Weights of a small GPT-style language model, trained from scratch on English Wikipedia.
Size: 9 layers, MLP 320 SwiGLU, vocabulary 512.
Training: a variant of Adam for these matrices, 6837 steps.
Each number is 128 + 32 x the weight over its row's rms, rounded and kept within 0 to 255. Layers, rows and columns count from 0. Numbers have three digits each. The size before them is the row's rms in percent of the matrix's.

# layer 5 MLP gate, 320x128, rms 0.106, rows 219-255, columns 0-127
098:068150124157107158156136160141156106120154115108159169169072119160075169138167075124124118137103127091098112168111083171128118123129158108118129118194157076142169093167166106149121148113119118117063083149159103106191136133133117110089142140091073125065050148128101174082125110165147123108139082148077166112214156136159124102107144106124131108091138115145091125085136105228113127194132
095:153128143112093146161072160147107116139163132122117122077119193131152143137193143116128115111090099128126190087109158146100055165128115155084154121126109150110102133149119142111114156113147197136151133129051152157165115146111127130077158157100100131073072171101097195174115194127118066113144116061138049127139072086112097126133096096125112147071124064148100051099144108114127116153138
105:144097131139181159080122110112105098104143152062109158118080142098100149132104094167123137124068144080125124102124110109147114118107109168096157073157130096112132106152025095120088136105067078077142045144148181178059119130133123145094127151141118140127103179173143113155135103123145137137160164153128137188189127155189150138156144158127184071088166139141081107147183077115157119135147
101:125098168136143159090130151143122147126115147130140075119135137166167189059162136089159155151082138187085133093115142130117111156106108095135165079160101150141111084126111122072100114109129160081094126118163156117133040111171131133114116130126197135072092156098203125094095120160209123149134142083087162163164142154115065185106087136176146149074149101162182101119125137162083110110091
108:136084138175141143094142129120138096129120143143146120120125142180129085062136123146091090099122196184094096144140109191149159162123134125115134140135133159135126105060130114141129121098183103121072106185151129065126156109124106158136070165132093067126134066104144094158151103126175167094039158081123120147145103111099081123175099175095165045128173136165113131120184108125183085140168
107:160170114153143157143088142099144146120116147095191101180130129121137115174131147038116157106147112112044135109109097150071112130126068109127118124066129164106172146123104021163138148097197102131120150091127136104136132138127147172074064070115102121140173105139129167120174118126129150139153136100036098174163170129108112120093132165119155106153107132128168106117085127072148157115085
100:183196111107181131177111138124087133166150077081072148116142122154139135102067102081159131096140098076150145129119130087121117101174146119119088115167125078120118126179160101140118142141186159135124110172080113125150091130149078131145153073191172090179137148169192087132156066133133160123170177105064117114140079101079122153117100122124177110096085116184104101118120167146157159151097
100:150202088139090136158132191098125141150072131117125094106112107140144157125100118121129104095143121087094086133189153134113124109108128114117116110160100127154177119084175122142144108044207107152115181127179119142121184122110161127121108128091090127090083127072140112143183163098117159112112163145114074148083114114050126104083179136138118209152103093131153139127120147179070142145211
110:106128151136154146119148126152097109148168134058122162087098130124167102111132064107114063129130166099093111124156096036123113174112118167087127114070198167072129066160074112129119167121131082205056064132133152127120127151157154105128163101123117126120113142119144182160180175104120086082159096114093122148148143103129109125090112142125138122176088056143102138091094116105087157122169
111:134140145134165117146120068154119063183140096092138133146076128146123129100163095116151117068123175115125114079150096114088127071133045150142132054081115140117170067111127090051130183108148139133152140136132158074140130102142172169217147175131118095153079121101133119135115129106085115169160086069131139123117149118124097109139146060151091127092091061174141142144088101125127177118123
099:122182136091106113075033077086116152133134217096115170118110094146139149110127098106094180123126129136154121146162154084113116111055090152108158064138176108113097146115151137114150137120173103059104092242108148130115145147178107129102110143140130156127170137094152191142154116100113111140113140095146165145125105085111152174116069110100148112123138108092147118146076159100150098079089
101:159096080141121128160149153132139088134139139150150103164087183126172112119081134138118129130154158190144095171106080124159143178127100093129129068131204110094118057143136090140159148150138135190092076136157133135091142123116171108135152106108161101072164143052149116225166102061145076079156126092105107138136133105114125121126131084156106107153105073112111122089058173147155126118079
098:095105136128102060126141154079178127175114144143127116150207089125159129138130131146116082137159107220087133126148084159111127100187094153159170052158111064135166116171153075103098147082152156165106135146139195096147137112098112172139136117152108071140111098106151196135137231113157121151122157116143145146148134139069133126099176146132081135132130151116183093131143129078095124137120
097:130102204134138187176121163113125137135115091094097106119103124119089192110122149152136103118101101103131130087151092153141132089125117105087162113141181129058152126176023105111142175095082170111125059121124166098097119118120162114128162109111098097103134146145169096149159113131139092147147063118113091091165092087123086140060145126125130100154117070178116114118140104201056140112071
092:117122147108139136105127103066099108172141174151080152129125176135113129151123172131128126095105139141113130108181101148156139145118115169112166101025110148135135129118137147102155149105140087000112057195147183135128143144125121110110111180062157128160110100159142154170063092117134097106105130105102117179183126125168120203124122169131148110132121141105123130070179167169137087136136
101:097139132156121131157084151127101149136152106121117155109157094131120147177115109133072134148140159143047167146126065141179149099140085150111137068154036157182157126139100123098125107091195134147157114139132106040160136137091062187158138108089108112108086107144146203104160126127173106120133148169151106139111157133167148176121223145129077152117099131153172146167137078141142122123158
098:114197116075149127078093094119138127140122201063107171100143075174123098155145150156132090139136082094135146115215135083149107098108067170090123112158144150116122121119168085117111133062104065135126117128158154129164102159110143065097140052137135185105112143144138182088147131144142175117164160089126131122092161081131126134112139146058129088106105090163096186120098123172151125118091
104:142113174136193145142078145139082123139124111073154177126054127145118146105084133093087125149097185125052135071091088149153171092107128141115116116112062131190093127099173114118180163105124149091135119168123074069177116110126118189134164198145095114065137115110146170048109121094134108126123112102113140187126122134122114155116082131073163123120145125194107124157112116168140117143156
101:144126235096180165117103144129093159176158135089177141145106123139132125110126104097163070091143141176075098145049078136125141132118097159191140067140119149120158102135161150097099190087111120118092154079158160108099098137122104158118114152147133108131157096094146163125126162147158082119142145039142131128126129113101107089077127150175178080124144088167096192062136135122150144115165
093:174115095124106111224133153140103081131105146101087132141169132146135155104151194154142194132112142132131110079135111182127087162160056115133154128147158159116095150112090094174143143108137107130159153154133141086114105193116160106124146120145127092185103072145098147163162066062151111110143129063117146174113135100210154178126151097120093129136089058137074113177076106125120121117096
097:147146124118165114088121068102140120160138144119108131121144118169154104136113074146093149108136083154123102129124147185109100111130096151084124101078136085135118124142133128135102157068124165136160101093107158155169156128116100088160066044131145206121176085158102163090110120114137090141102121107161147172098177127162193092124118110196143085065088092154084180134129097153091032170102
099:101170125115192171145094161133172141129080143076187136094165117137150163118110115112188101100122095096144097084085142128144166088197110160071149149099124116126100068106174118137119114082108165134113130181133044128144134115130146121063131068109142128097162103154134122127127140159116156108163173110166086178098083112041096089078113166089102138149133110134069081151125135112105164141170
096:138089171124090115154152141113119060113148112078083156179151171125114140090151117168128075083102119078133108058120103125106141091136124138088163141130051154077142089147115113122130152118184136099165143165137135088118191144150103169099177091183128124132128130080125164133114092160122109141174136155155151161183133181118077113102163047138107146067068151121128175151129145183131116057142
099:178106122138130115101067142136172133123218157164084156120188131178102165081113151126134158175092111129128120120082064146164195124166130115154111091155107129133222116147203116161087158130101120114097144163134117140089137110112082144126124125091124141106082149131136147113108108091180093124146120141129071130200144169101113147081099119122183129161165121104102127052095155129058164133131
104:126102092131091198147136093107132139121183097094118113099146207132177119084116180162108142169085181163194129132105097117050133176191121106097085143101161147135138084118133127048144178086102090064090129175099138087094167181124101152120117178131145119109078171138129138148109157140159133114170101131100117132145128115089111119136127144113120073119170055126133079126145149150152150124078
094:093113146196182127152141143108119117143134131091149163169099116172053157125153157100154170111118138172120143137131086138172138134190067123102182113109131065116143094142096101112073100124134127121063129115117201139144102099135107166110126111136138066087142123093200119115093164139111130112112079062142144162171094117107074145113098087112025088117149162128099131187119125164144137083156
102:135108125088114132119080078167124130136166202127184153117149132075073134153188119104115163118132112132104127152078135119182107165088078187089079117117143137055182103120135112075127161125104062073145148100155139172121095068095066106145156103104113155152128191107117193112108195160175119073142134073141162140146090106131109111085153111126141140109117093157119085108098089128123149150132
093:117166152193136124129071160153096113130158171139118215139123139108130084139175071112110171161113127102152136147075143137165119132159143205119138098115201072116099130148137095131145189117255135089128095137160111155126140082155111161113115144078121149124131135107148131127101114116119089135171088108134131202222154089107125145142096080111139123133121088153114138107135112104137178126116
100:142113140198118115093171173155104147183147112111177145125182151187113179112155127063154137170153120152109122116133042124152113124120126161157179126116129106157093091194071113111126092091158082183109125104139146119097072107159140160161131136155137098089134153164172195102114147134154108155157113122112094120132157090170095196092135105189131160122139126073169162150089086178146072128116
094:155076084116090101084079131097127084119131126124119119160115154186166204061139132158138123111085113146107077148143108073136134106148076121133151098123119152096155115120079107144183125088136047086121077129120125118108146150176104134077049106127122120126112190087176174129097147115158144131131133161108146193114091142084138171120084102094064045148154123123144151140141078112101145079126
093:167132129133131135066082109122172196127100151093136185137069186113116131078151161082176114172139130138131089171132104123106103095131152174132198114075109163112091143110162102203080113137174121055080096147095178135070077143131092116156159121150127107095150150123152139131137132090166076121131086133076117075146123132144139118136130126104124138109136150109084157031091171115137134109087
100:163150151179121127203147086086153115139178123102131091140096177099160139121105193121108132197113133111104103063155128125112108176137091152094089128137141141120096120180129083139157100107140121116074095115151167150140117140123149068158145100130173138149173117056224124107166135082146104069105119088109162131153140086157092192126090116129067145110112111112128129193155150171181085103120
094:143098125130106102153104169143152087057183081187113146109119155092097179101160104146144130107107130139150062099090113156127150117205126144190124091106098104118096077112160125134135155123164106117132118145122137121117098113150130083109090164129147153128091154127160134033119097105152101156155136118131122170158226124200164183131157096173129105148075087086180083131075098087102127150123
091:203134130119104123136114153151111086069179103129121049079144142117109139098130148163142121056121171139083137148176102138164115107105102098148139111121149119175189123046068112129145131088217113130099096102140113110084111076143190097131110096116125125137157129080153123121167150107194141089151169094122112133113099093173106165121132117130128192118084113107187087134118161113079191134112
106:118152077093142153120109126090149152119144103132160181132132134137164098132156107127133129127134107111073062135123053129099118166119132179145127139121155146125153085180049074069155092092128121129038121160123083080123141066144153108167138112115128128124115098168122110093226101110190118158161167075075097158149138126127156162121124181177162055135086147088153116080127152136138110130121
099:203167134161112103164086128097141114178132086134137149114093117089117130116115108123174114174167121130115136114073150152155091061163164093140115088162172079166104147140211050143126176111183183130153138180106097136091079138047148158154144126144058122178143132133114134136140114140148116123150115098070111173115116147141140121093114045139108115126102105168115153151075113154099089107092
103:181096100106179112108131108054119166122101111074071161145149160142121144117125114107105108161076140145100059101126088161129129120135078139147149128018116114130114126181116108108174140115159141066098091124111140115075174143151124135136113073122040129102125117108130162099148106121132066163133104102104162151119131132161118160102138157173152136112059166092138198083089136127099058092131
# layer 5 MLP up, 320x128, rms 0.107, rows 219-254, columns 0-127
101:079096170086182197109059123067144136106116115198124083100177093083124115127128165106108170130147122166095146146130165068061126187113098147162159133092156168123146121114075144138170141126088128168146103156116159106128137131086169161146107144142139135168150115123107142092150179124126106132101130173214140159082144104167094170178169158114144120168072105161094164177127129127180120122153
094:126095143082102123145123124185128104102114126102163127039102118133138157154146103162121122128166163156159124145093100119157162100137115090165119132152155110164159178159144114110134066108047116186107129106157169125091046168110096136110141096156048209151150136181142137103069169130134163138169159130128138108142137129175104093124117078156184068121165136175196123082140139098131102122104
098:141115093068135195146167127078112069125214070080065154117087124090126120107135099128082097112109096119174089103162132140070086101160127063159089118146132084071168075158138123107146063138091159106077107092110162149156139072110125100108116145145145114103165123109089076157140105169122145167099167125108159145134138125128144151173176113103109146123139136131076106144130127105180119055113
100:151160158174227091102125170131117082148107085124098138105122142116096111147095164129109125083167065088117157100167107101151136095108159091085087158128160134122181173061145158121127146114120149107122129141090102158101143168150162071117116106166120078130185155079109136096189142134150099186148115149135130155150117108099120153130061085188141215141152117145100151151151141192101161095094
096:170097066112160124137172177110092178113152078085071101079171191103184122081084129145131129141165101130104099210123057127099170102166068085193116162126095131120172113163113127089117124104109155144137078092144152154095083130143112119088138078153131109095174150141158111116121149146143124108124131078138120083140138126177092137093149104147138111112148199131164118114154136084108142057094
104:118133116123108133168216130116112107098145138087124153127112134043103090123076086103107119123189099087090074185107170088152148112143141129149133147096040200150115119127098095156145146156138149144157138145183125137085139105117157172131148153093114151117097116103155165130153112128126146167109191153155125159121207106138143089168180099126071122138133096103160136167157064108188103125197
098:101101159110106111128124113130149112070153112158088129122099205104162148109122160179111069101108136106169071173162126122058136137114184077119161103071116115054111088123128116125114136150152106117150095129102119125100102113103134159130110150105073131206140111129156089049148110217087132141066077211153172130114117136086150148121130115126123114159092155139173126089124125148125188090107
092:157188134099163117137161144100144188169107089112122140060064117102140168143130108177097129146137098104190026131197148150142125167113132120122124121131169071059123133143120113124133150104125106135101114148163111099142149155146101128136098163112105201114131143122116134119125084115090146142039112129136127069126116115138178085098135127146091078132160129121212105092091127065086173072111
109:176139145119138130101126176165140069153135109174172153123053145174141125092152129142078094128138134131117163122073124078138178155129079126158106079096108156136150066133126133175144162124140122172111110134129133125167095064120117147155144182106183095099045156124102102143092184099100109123190074174166149097103113158115140105118115135064109159158096095157128098166124101126078172212143
117:141110119062172152103164167105099124148133114118125126121101117147155087134136156084093127113096097061120149061161132181110118095085106129079152137070107137115163104152083089105077043134127146171106143108089094118200154192136121139125116063168161168123138111146093080124130102073104178126156093092119077110137122098051083120136086162163134095130115173102131173128103104148093115157172
096:144057163121111109121108132075166129082104076187057094118155127090118137159112147125108154145127128059122136125196148142116062056073122123093145130101144128109146143121138110133174049157172116151108112180116147073128125135078163120103099224114132131120144111173067153074120119163139113143152135070154189142156094082127150114155115142174163160136124135169125138134105109114106075156101
101:128113088107158127103071071140125158157169117097147166192091136078111124083169164145138082143119229125133117077145068116126090133101151143155148126090136128113126127151145116120137120146106172110084128175127183155120085154133069125160082148115137110110104141145167075119066183150114115127157084107095156140198156164084088068129113167155121142090141178090177166081129157149162129076100
099:145075104103072152084151152159138146156174157131129139123129153100146123120164151126215100137126129114098131140090085125128128158118151104178164101169171085085178067163190131099063122066142183158098111134112145138088086128103052150125094160107067102125117163063167107063112184154166161100086171136124136122168110113115079124125131166159140101110165167107120129108139169144082163141125
098:145105113078175158130137136122104135136133129120174097121169199131174173105138202133107155197132053150126170095166115157171128108152165144107193113147117155122139133181118057128172134114113195130109129135101067124081100179146177187159134162137070134109101131166129129126132203117103149123175118090152094116116071114125178124116091155107146103118116112101068106142128076081144130172096
093:174169171135154144156109132170157121165090143099144176079098098135061161153070124124151133148096154117107098136079129122117162179165141112101135144146052112112108137136146168130114131134137121072125186118178121121142121121148104144097120140055136075117162092104255185079163141137131131135145119091168139153113146162171144150159188167149082133160172143146092103149112101135126115114195
098:153175148117103189199140151152124147089125109095124151128126118132137084127120185121149160152132127146121173064170121101128073155178120085152175107098120165150105155095194164112048121143193153113168133154105098081117117133161134117105124113210085098169142113137144107097193113116176049106097130148155119099133040165138128095076109166141098109152123139112168184145128110146115157122111
094:164040134124135085145147104121146125113123158134138155142043179156051166088083163193175155099115072111141082130101127197088098174151125097119077130108109065103130106133121138148168090106166168119115162111127080127099137113157091124122132148097117137121117177107120117169142141136167134134142140124137135176186106116148155104156150082126056077084163167182155124143154089103086110147076
104:223145121059109122150127109088134102128060118127130129132128130123186090129135096087078083203131111051126155084133167108103120057109107144100136091129199159122142179102116176143097126136135143111111120099131179130142147151131145153207190082170141108149179150156077184131133078100143192103130122164128091137137121097136134094127122113117170107097141081095112142142125110139179128148176
110:131146118171189154141093195132114135143125095066119137159083066102091078165144078088122177116132154161134118122120113121164136097120128109163125112152155118118111101116134129087114146127132103146088131085153095111076109175088153096110057117075137058163143052097165096098150120141134145126160138085131126142133172099149217164094082167158191158156113085150138153142071171112177174109110
093:103094129076109120134153102127154128094093136145046100170117105168144139198094123100141107155103132109132104124162121132112104168105113122032114117113098130110155121093149125110125070169207122113096155158039117087181113071114142094152124123081146103110088111149120110124111170154124102096120095142118135141186108153097081098128146195148199128102083176136213130112119127086155109172109
095:141120121119084090237090144093086127108085074097130073112133147105164151148130126127156174179079116105155136110099160088131075094160099104152135134119092156121110133135075106147160134135121099147160126140179096112075116169018158106173145125102087128182069084135129117117096075124102167110120098134176078118116170134124199133094149112160120150118110151117148139100112127092054156123125
097:104142190143178168145170112152127138118084098093135164135120114147111130127105159104047099143095117130080134128224069154060106082086126112129078120109204107116101142085125124154121119114128137088112144153072117160202166198134141148109144117128110094151164085127099088084184114097143119167137148132149122162114121097133190120146106136107079088152131179188131082104070103146135129113158
097:158146136155105163112133134168120147190059189169150157120118137107111162072173218169142136149078116133084142120119129155141142122127112126062104162122115120109133123148096140165158165128041123126132139161137195151128102131132079101161088123109165129072084121120120156119107167117172086063097113135177065117120131144151091157166120168054105144128122133169097155159109056145090144090170
107:098141139170104127089106129130187134148124162123154119171142096194135069139123079089118141088092112094042144118142091146134153088147118172106142043129123079101160131120112128099050150142121121197119174115145119140170078129175137105122148089136167127139188105049058159129129141134103101137140095068139155128132179114104119091176094159118120121183112108135154156121056122120183130115148
108:106155090152169110091120116158135113145158150150103158123093105176159115115130129135130138135098194075120144190141117099158163155143163122118101125077152112107191091159101129103134164105099189080119174140092128120115140162074107174193086076134142167124140104189122128106139102143131136104128092138176151121059100167080186085089091109100093094118202144158158130097166142112132226085116
095:137134085165088127119155118107141181135120157182114189171156118168059195119099164148108163135126096129137110157181070144201065141128068100158121152116151139138129165118159140143098132043117082053101116072131109111135149088032121099135123106118130157116097099139166141160133121136127179105047095169167143116125115134134110127129101097099134140129130161159159130104133124076074088135104
106:113156068096124103133126135140142118157116141091073181131146117142059131148169127132138122145072058120130108132165080182146156165152137139109087126146180109157086127145059129139156130155141143139131157113151196109087150135155171159161137138112146187133089131162139251144128125158150149165128134085157149122116213118165151125094161154087129101081142135125109123064071118125113196120172
097:170153138121169102089150143133081072109121108151116153166089139105179133096172063124121171128094130103127158095181164152079097128127131122177159103113159078062092142071094101143157139162212164103140171146167137147112157160177132136077123181107161150150132135059119096133100100035073134175120118142149119152171163144113153150127090101088086117153111145094121097113108126100148162151178
104:107131087162116113101110102130141147180081160135120128104148165177133079161097173095178171104147100104149099138171092158162132075150123116155137123157118089187160162151131100106112087087138126134150135099144111102172117144131077099157127168117187163139120133209145120137136113103143139100150121111074088130000158123156149147039165129128106131140153163124141168064136131124078141140115
090:127126119158174171159181073137143112142118141133101134095064123130116129163113137136135101093135141126121154109120094137138063151102098093123172132099131168084047132116111128151160099132126112154137161169167197052136179159072105129143165100073146149108113095081148120155128098154126080161054147098127121134161161173083101117126158164138215090162136191136139169143139139205114069142144
092:148167127151076097151085142174121130105176136103105148110072106062177132121098144112133129114191163084099118111139130156210187114146154108185080132122061134154154115122163153188084153155163154109075120084098139148122080100120153118159130099108144113126124096171238136160099090111162103108128170091109115099133112086135148082148149113152142131132152146130099085067104082081163154148116
103:075085175161119123144147126112184147111101161105172133153140187152123208075146108112189139132143153142177197128127090091095140176157172141116179146124137150120119073189160124136120116122175085142111184195090122124135176126120105176136131150083130136081094103132122161138110171146102063124165100087085138121178111155101107066144160126133070091097146144134074130161161133135181110136161
093:220115109211185174151158110129099095105167184115101137104095105134071118111105209174123127134125064163098119128121149143149129168127119111108103166151030103143122078116202130154124134125157081144136164173114122110136122157130053170127083081117147134138106112180134105132134109130133162098124185117141159110142147109183116127130102149168177099128133122202116142136142144184122096152153
097:121092171104054141106163109129078123108194112169142120107173132133155124139168141156158071139149126110146102112169109129130107141122154104190131176054163150134096106111163123131134142145152088124147087110136121170064151129163125109127070129091128162106100176156124106140123110165133074143132116115031085109158116163136085149122147134201126159134090085053225165126125126168134070155129
113:160176072153122113108097121105154142094099193177129132153180131114106095144160124148167152132095157125156102116061094152177106186207152088178151137164173143199086120113099127094160103160089122139122102181169106145067128067133154122173118187115112141118051079112158095118120107123177106119081130149158148122090095155127136122086154184134132135093128113079113124104088122109106065131115
097:159066088074127146176145109125072099083175098121073148115158193135138126119137198155099138082124147089118053117151081172052116179098131136153101127093073144101081118088123130159119140170115148136072128115140147158154141115136125124166122127137145109195149129114133092067155088164112160129158067112116105061103120122176097133087174110108125174114171148102164141122143129088135132098061
# layer 5 MLP down (transposed), 320x128, rms 0.122, rows 219-254, columns 0-127
100:072167129133154130162211186190118123168197110074125206119122117143142148089155134096099128144091137158144182152109134151161144117117095191131099110134125112117115103175047119122139143170134084096120145158106145140175172166157084152111157131093059073117126161090124152137074125127104124139105142062068130109073107183128126122167103159114100143139189139162132118143145091175099108139141
096:129184091159199141110131131138148155154122122102187147131195137153129106165152174089098138079140126142150129119171169159179148181104123121120189078130098140101111081101130134112169155158159140119134114096168148139153161142150120156078151086149134037178150058120143134159155143155069160143082048140143142126078112176102112090094137225117157130133110130172147124155170101121129111121157
102:075117148143105082148119108140163136160061156131153140182115050155145160139179099127195159100151121139133118135106151143103108142122155162149112129078136198142106151079154115151177132135187134081110154124172117194130137139170199153135138160147145125165152053103228099106107115129136099110136140143110130120136103180138092140168120126128095109215113197092110172111107079109098139126143
101:063125127107143161120099137133121162124135083074112111145110144101153127159143190068164107150084102116140059142151205124167144159129157149160153123163156132142167144165185117145108121121161114104159154097099144085097115116109078185113122116037095160091174086147092132129129105175117123124091189145069109088095145082166178152176110130124163127109120106183094106114133073170179113111073
099:061090098118094159104114116123161172141102146176217125133104094098124119158162160180106125158120147164099150101131182075111124144110102112117103150163133170124096153133101154087083146121128068124151089123129107074104185193059094133169145144125067070127155124076153102085156076109143124132124123136103161148195170109115178135151094131170154093132197108185103165122128164135147117172117
103:140086121089070169098136068144120140124125145165189075146152128118160155093124129164062181128108141118140172156093088104075101113156096113111129108165096151161133089117106138191117064166123060199102096087075131134144110137174169169123117142112123106102102188125116138158101129112128075129116115152119155117177129107106109124104154145104123181128167076097065180111164117117080117046100
101:049108153119158035104082095144155105124133141148133129187053112127050167062150070120098124123167126164095127143106121159130136078104109155101044079151123111125143083140145110110160133123127116115122163121083059134142132108133102153137125070123166127106111176111159135165104099126115129170144150066132183112132173113142170109172109167088100045113164094098111134169131143112141121109142
094:181073101146103142084095147132155073092098144118082099159150159097081121086095114134182079079127118152131231127101130170117121184174119140101152121163086129192087133095112122089116141100102157185104177122140209145128066079127170128147117068095138151135167102096141155111113118112116117113173129153163141138137183067097082127140097137152134138099151099135082106174099134168123116151160
104:132104092122099135113144108111151157103145064125044149139138121147112127026147156078125140120156117161109112126158129143147215188114101137139105161118115137204187116120089160128111118114129143137160238151116116147123156131160106115136171116138108122095163139183087128173136185157087125125108147139138125111112157147133188130138158160168205139073132117116126185168144163066116135165095
108:184165165123128126140096128125133150205143114126089059098116131124137111138121157103091075114162145115107090092103124175168074114158198153089137112122110085136103086097110095200053119107125134150140122126090113166101134132122061051072160090128119158142140087113150149121141086140193134099139149108123105151070073088152182145193160135174133110151116188160068135138120118112119107152137
097:081129127103158116090123093127135128110108170122127144119167104111124122054149102108132117087071085139097123154131213133119166116110110139131102025109141081149084255125149169118165111136137135111108120146155133109179136114129117107123152160133151100166120167168150148164181138151129146104091117130167119095119124091113163122121105111062139216106184163183154153137114127134154174075126
106:152112125193122073144173135159131109134133113146150011142165144154165106176103161175114135119131139135137130140082245155108124109142118115141174096170161148145141126146077160134187125104063104109159195104109143092143150107172112107123163125156089090130161107114113093111150161107167126121190124145113156123171063124081086119146122141161123145170144082124122176110147176188122142151108
098:127150162122105099091133101127128151143079123177126113083154081085146111153151114126184068112146128138153149073128199150114129100144130118125097141086105146141127146072146062140131132119092101089106156111107110114121170167130173126136124112148129166150088108174154085112092090133070159170141112126148089078121116187079099148126183166186091107050129230093096156098123173110118154090064
102:178195143139058137075176126117183186147121114179153110105150112173101146146144166126117130170112173149100126172108177161100121124162167131171134171080133145111132118186115111146175094193113099114091085171136133084171087102133122152141131106116085158120142129178101131097115145074174077124098110139102109108126097100122132128103180146120092184137086127117104095164156108125105186234144
099:157120137130103127130126104159123161145149143135161117157121096137158129131155151139117128147127166115221129121111207119121109066077194091147078255133121072127187139126124132150093151139101151149112087136151094096158025072098166114103106131139165144106095139122097124075116137154093097158152149169135110161133118172138109142156173148117137140172123148155169099150130127151084129186147
097:101146146114123096133078124184071111120164192091091068134143146073122152115105047139088132116101172103114133143171176107144185108128152176108152099094166145123152184137137121181130073081149117059161146156116189077060128156118103172136100102140144141097096145162141132114144130165152142122104120147152165096137111080194113149171119107117163114095089163056122105118170184147131123130098
095:099146128163114145106102116096098126117090126093114124168186130113211141139129124144138158111108138079142173101131102023142130110179118074141129152142103098068197149118090080104132157097097109132188050120125106097172127084182162087093153152137160114156137119093128155064110136091161121129131094176132133089145136081189112136199168102138160146114058123080111133111142113150122096109139
104:147150128097181113068204107162157113159108127176115168103080149082144150079112109111175140101143114121136172129156147129132151115131088133083151102118121130081138127111135175099093157116092089127184082119176129130158211144147117153132157095153136176131112079114154145128162142126097144100183078117107094127132145140091173205109136136147111156084173105155116092122194158122149178018095
104:073092114155086104087102172128138082166114157105174097153062212148091110104102161152086121118109110143068118146161110080152143093124179153073162130102180106106140121157129126165149056132138137138127150127169150114110134075162114157156096083108103131083187172153099157128132058120133115131094177121145142094063127096118139123170127078143053172165140109087140130133155159124144160180155
096:162129089132124158114130163115098157106122113082092092093086175157126070152125108201119131101093048138069093179112079140142180148078133135177125167176100122111126112186115108076116094096147129144126096124132085095133108144176099163152112086181184175122110211102131118104147092099121180110147140176068069127099166137112156129119136119091128084169182121108143122132149138180131101094133
096:101165144117117078120101165137179119123137129116180122174061133145107181079150132100121113110130151122157113096122178124040120087168148117153126071182162072137139121134128126159132119108103158107104177101092158085084159087129127134129135147121110089107072167139149170120159112063125146119127117105087137134218093147117095137156170168165169160122135072131033086178144108137163165129175
097:107123099130122145083121118184171075122156123150164103116186095110096110066160041100172139142211146153108101130130180151169159123146117152128097159089106102161177100161163116090116104140124104178118116126126173168130162100098125101134096133163157113116103162183047053085110148111190155081178141097116180137158118128133126164157125155087176101161152095100118166133138074127135153124132
099:139170105145113127136154129111049143156097103131109128199148111180155106104126092133169158123150110075176134127165197224170091144089097132130161146105060069131164152097133167115092163127118138145133173144158177119116157147156143134140169141128103126113113164137135141136173150151153144118145117175115148145178198160085109153085152085159140141145146155156137200087158075134136130040090
103:136119099165112102126153067159073148134134193117157107091100100117089191122091127163141121154063149108134186134088137074152104038191093136024110113115087105139091132160131120136077146128116104080113113158097114123199119114125127118145127091156129148177150098159135146194110136105122175145177094123135178153165146149118108093108129183141118154128131136113172114118118202088129164132089
107:147140105068170159155053176107150103084121149160142114147152120064096155193142125152141206161137108157076134137104231111102120168133120135150155098117129156151088137134162087176078126141137150187120141073120133108131119121110108129115120155134120122141152145151149099155148174140037202163131079107188078115108085098140087095116114071131155101130109098165135162115116101143109115098090
100:135152136060148148117108132087132123107208122103086156107075139140164084106052132092124133107180169120128143111150127138138096099124184080149104125158075102126100101068092104183144092144139077191154155102177152152128116165111121123143109148136158187052133088100151094133112088132136099156118126136112091134088112062090139126118137185143100112050158106102058088139123116172150132147177
106:083159173139108130106122137094126105188072119138153110140111073121155171159148140088140131152134086109142133110103159138166085083059132064149088187130090158131100140125177070161114116092120120098186137150111059132192113117133127204128174177121104157116199080094125082094082106103094149122144141091077135102173094106172102140123123162117121096166107150082157110105148113116155079123079
100:140074135107152078066136159130095105119141187142116129164162069127184147121094135145107128086108148176164152108154251080066124134094123124197133205120108141161064199062166107165144095154127103110122180131136103119145127138131098121105122135083193160144117118160130138088118128117097089108123156166141099115108099148120149115155161161136080151091162152137090102133104111119141170134162
107:095104169100135153119083118086148106132161134165140148109156062194139138129139120123151101162128163188197127066150176172152097145127156066080100113119117141112144238107158136163108129142159135120107178171153151201144129152083177160155107126104119212117132102204090090175151082091118174138128126155134147152125083167156096137149154152118140149165080102130122153136122133133142124105147
094:115090154144147117127105067142152071155063132132136150124101141114143158131131106135088163116189144143141109130100209163166080147155124120133104098089157158095151255114117232144133140106077168129138138117166171114141124126136088134155135134162084170128105119171124130128180139115114056121170133090110158117093076136156159179138121139118161085139111091133144065154139146110135141107124
092:077122108155113128120231080128173141213097117082134098174144157135135103078114149196112059069081115140126118123098140105130174180104088157128145198129108162110135159151176122122181102112166124169186112137081114093152132081171148097097147141139114113119101134104132171141117122116159176166112152156112101133155103149125089210132122163182098122131120146099171161137130151139128119100180
101:119115122140116090118124165155123106138090091148117186123143095170170174159111140087096131197161137105092186166103108120149151184114095139112109071072116143126109126134145087134150123164168113134114120107068125102075066133110148093084112104163170109124191150079116124147135223110080149083170130108130119127128134133128141133121117182198138084159155131174126158139138139164109134018074
091:077104116093195088102118142118105149177126143114146129094202137105193103128102099124109102154104113112131151138072127134091097165150121126117079113115212119109185254103114144174136105127142140160121106115136181165099181123124133113078088106120131105126109122140152129167193095097099080186120119113154116193136162123140143116106108132149095181069148118068121080166129114102162148133131
098:084064148130102131116150094109138113090135116120128171140120203118075150123127116108163188078150125143129139175090101124130156150101070095164142155133158130092137156122103151137153125058085121135122135104123131058098094107120127097116105115084119097134145172127193218081101074102152119097143130140146154125187113051087179155111145118092187095101152177131121142160192075147122080131085
108:135106122087132126108116136138088115122176227138127121124142146139157110116126120159089151179179125155043155079085133120148099103127146142108100057121141094141103092094152113193148148104129068124234124082109140152042086176129127174137107096145038146178128124124168120191095140142141158125118082132134158124122170099108126090136126140134159088118132152135073132142152101144082134137113
094:063110205102110053150108118124176155146112098173143122175078097106146116116087119103139113135127149170087169117089062111169171123111087128161106090129142109148103124128152122146159068115198095135139152180123154137115154140130169135177141098123129086104191141093145103174097157089125120083175132092087170090081073126133138110069164103155112115158145113141127143162117096127120194137045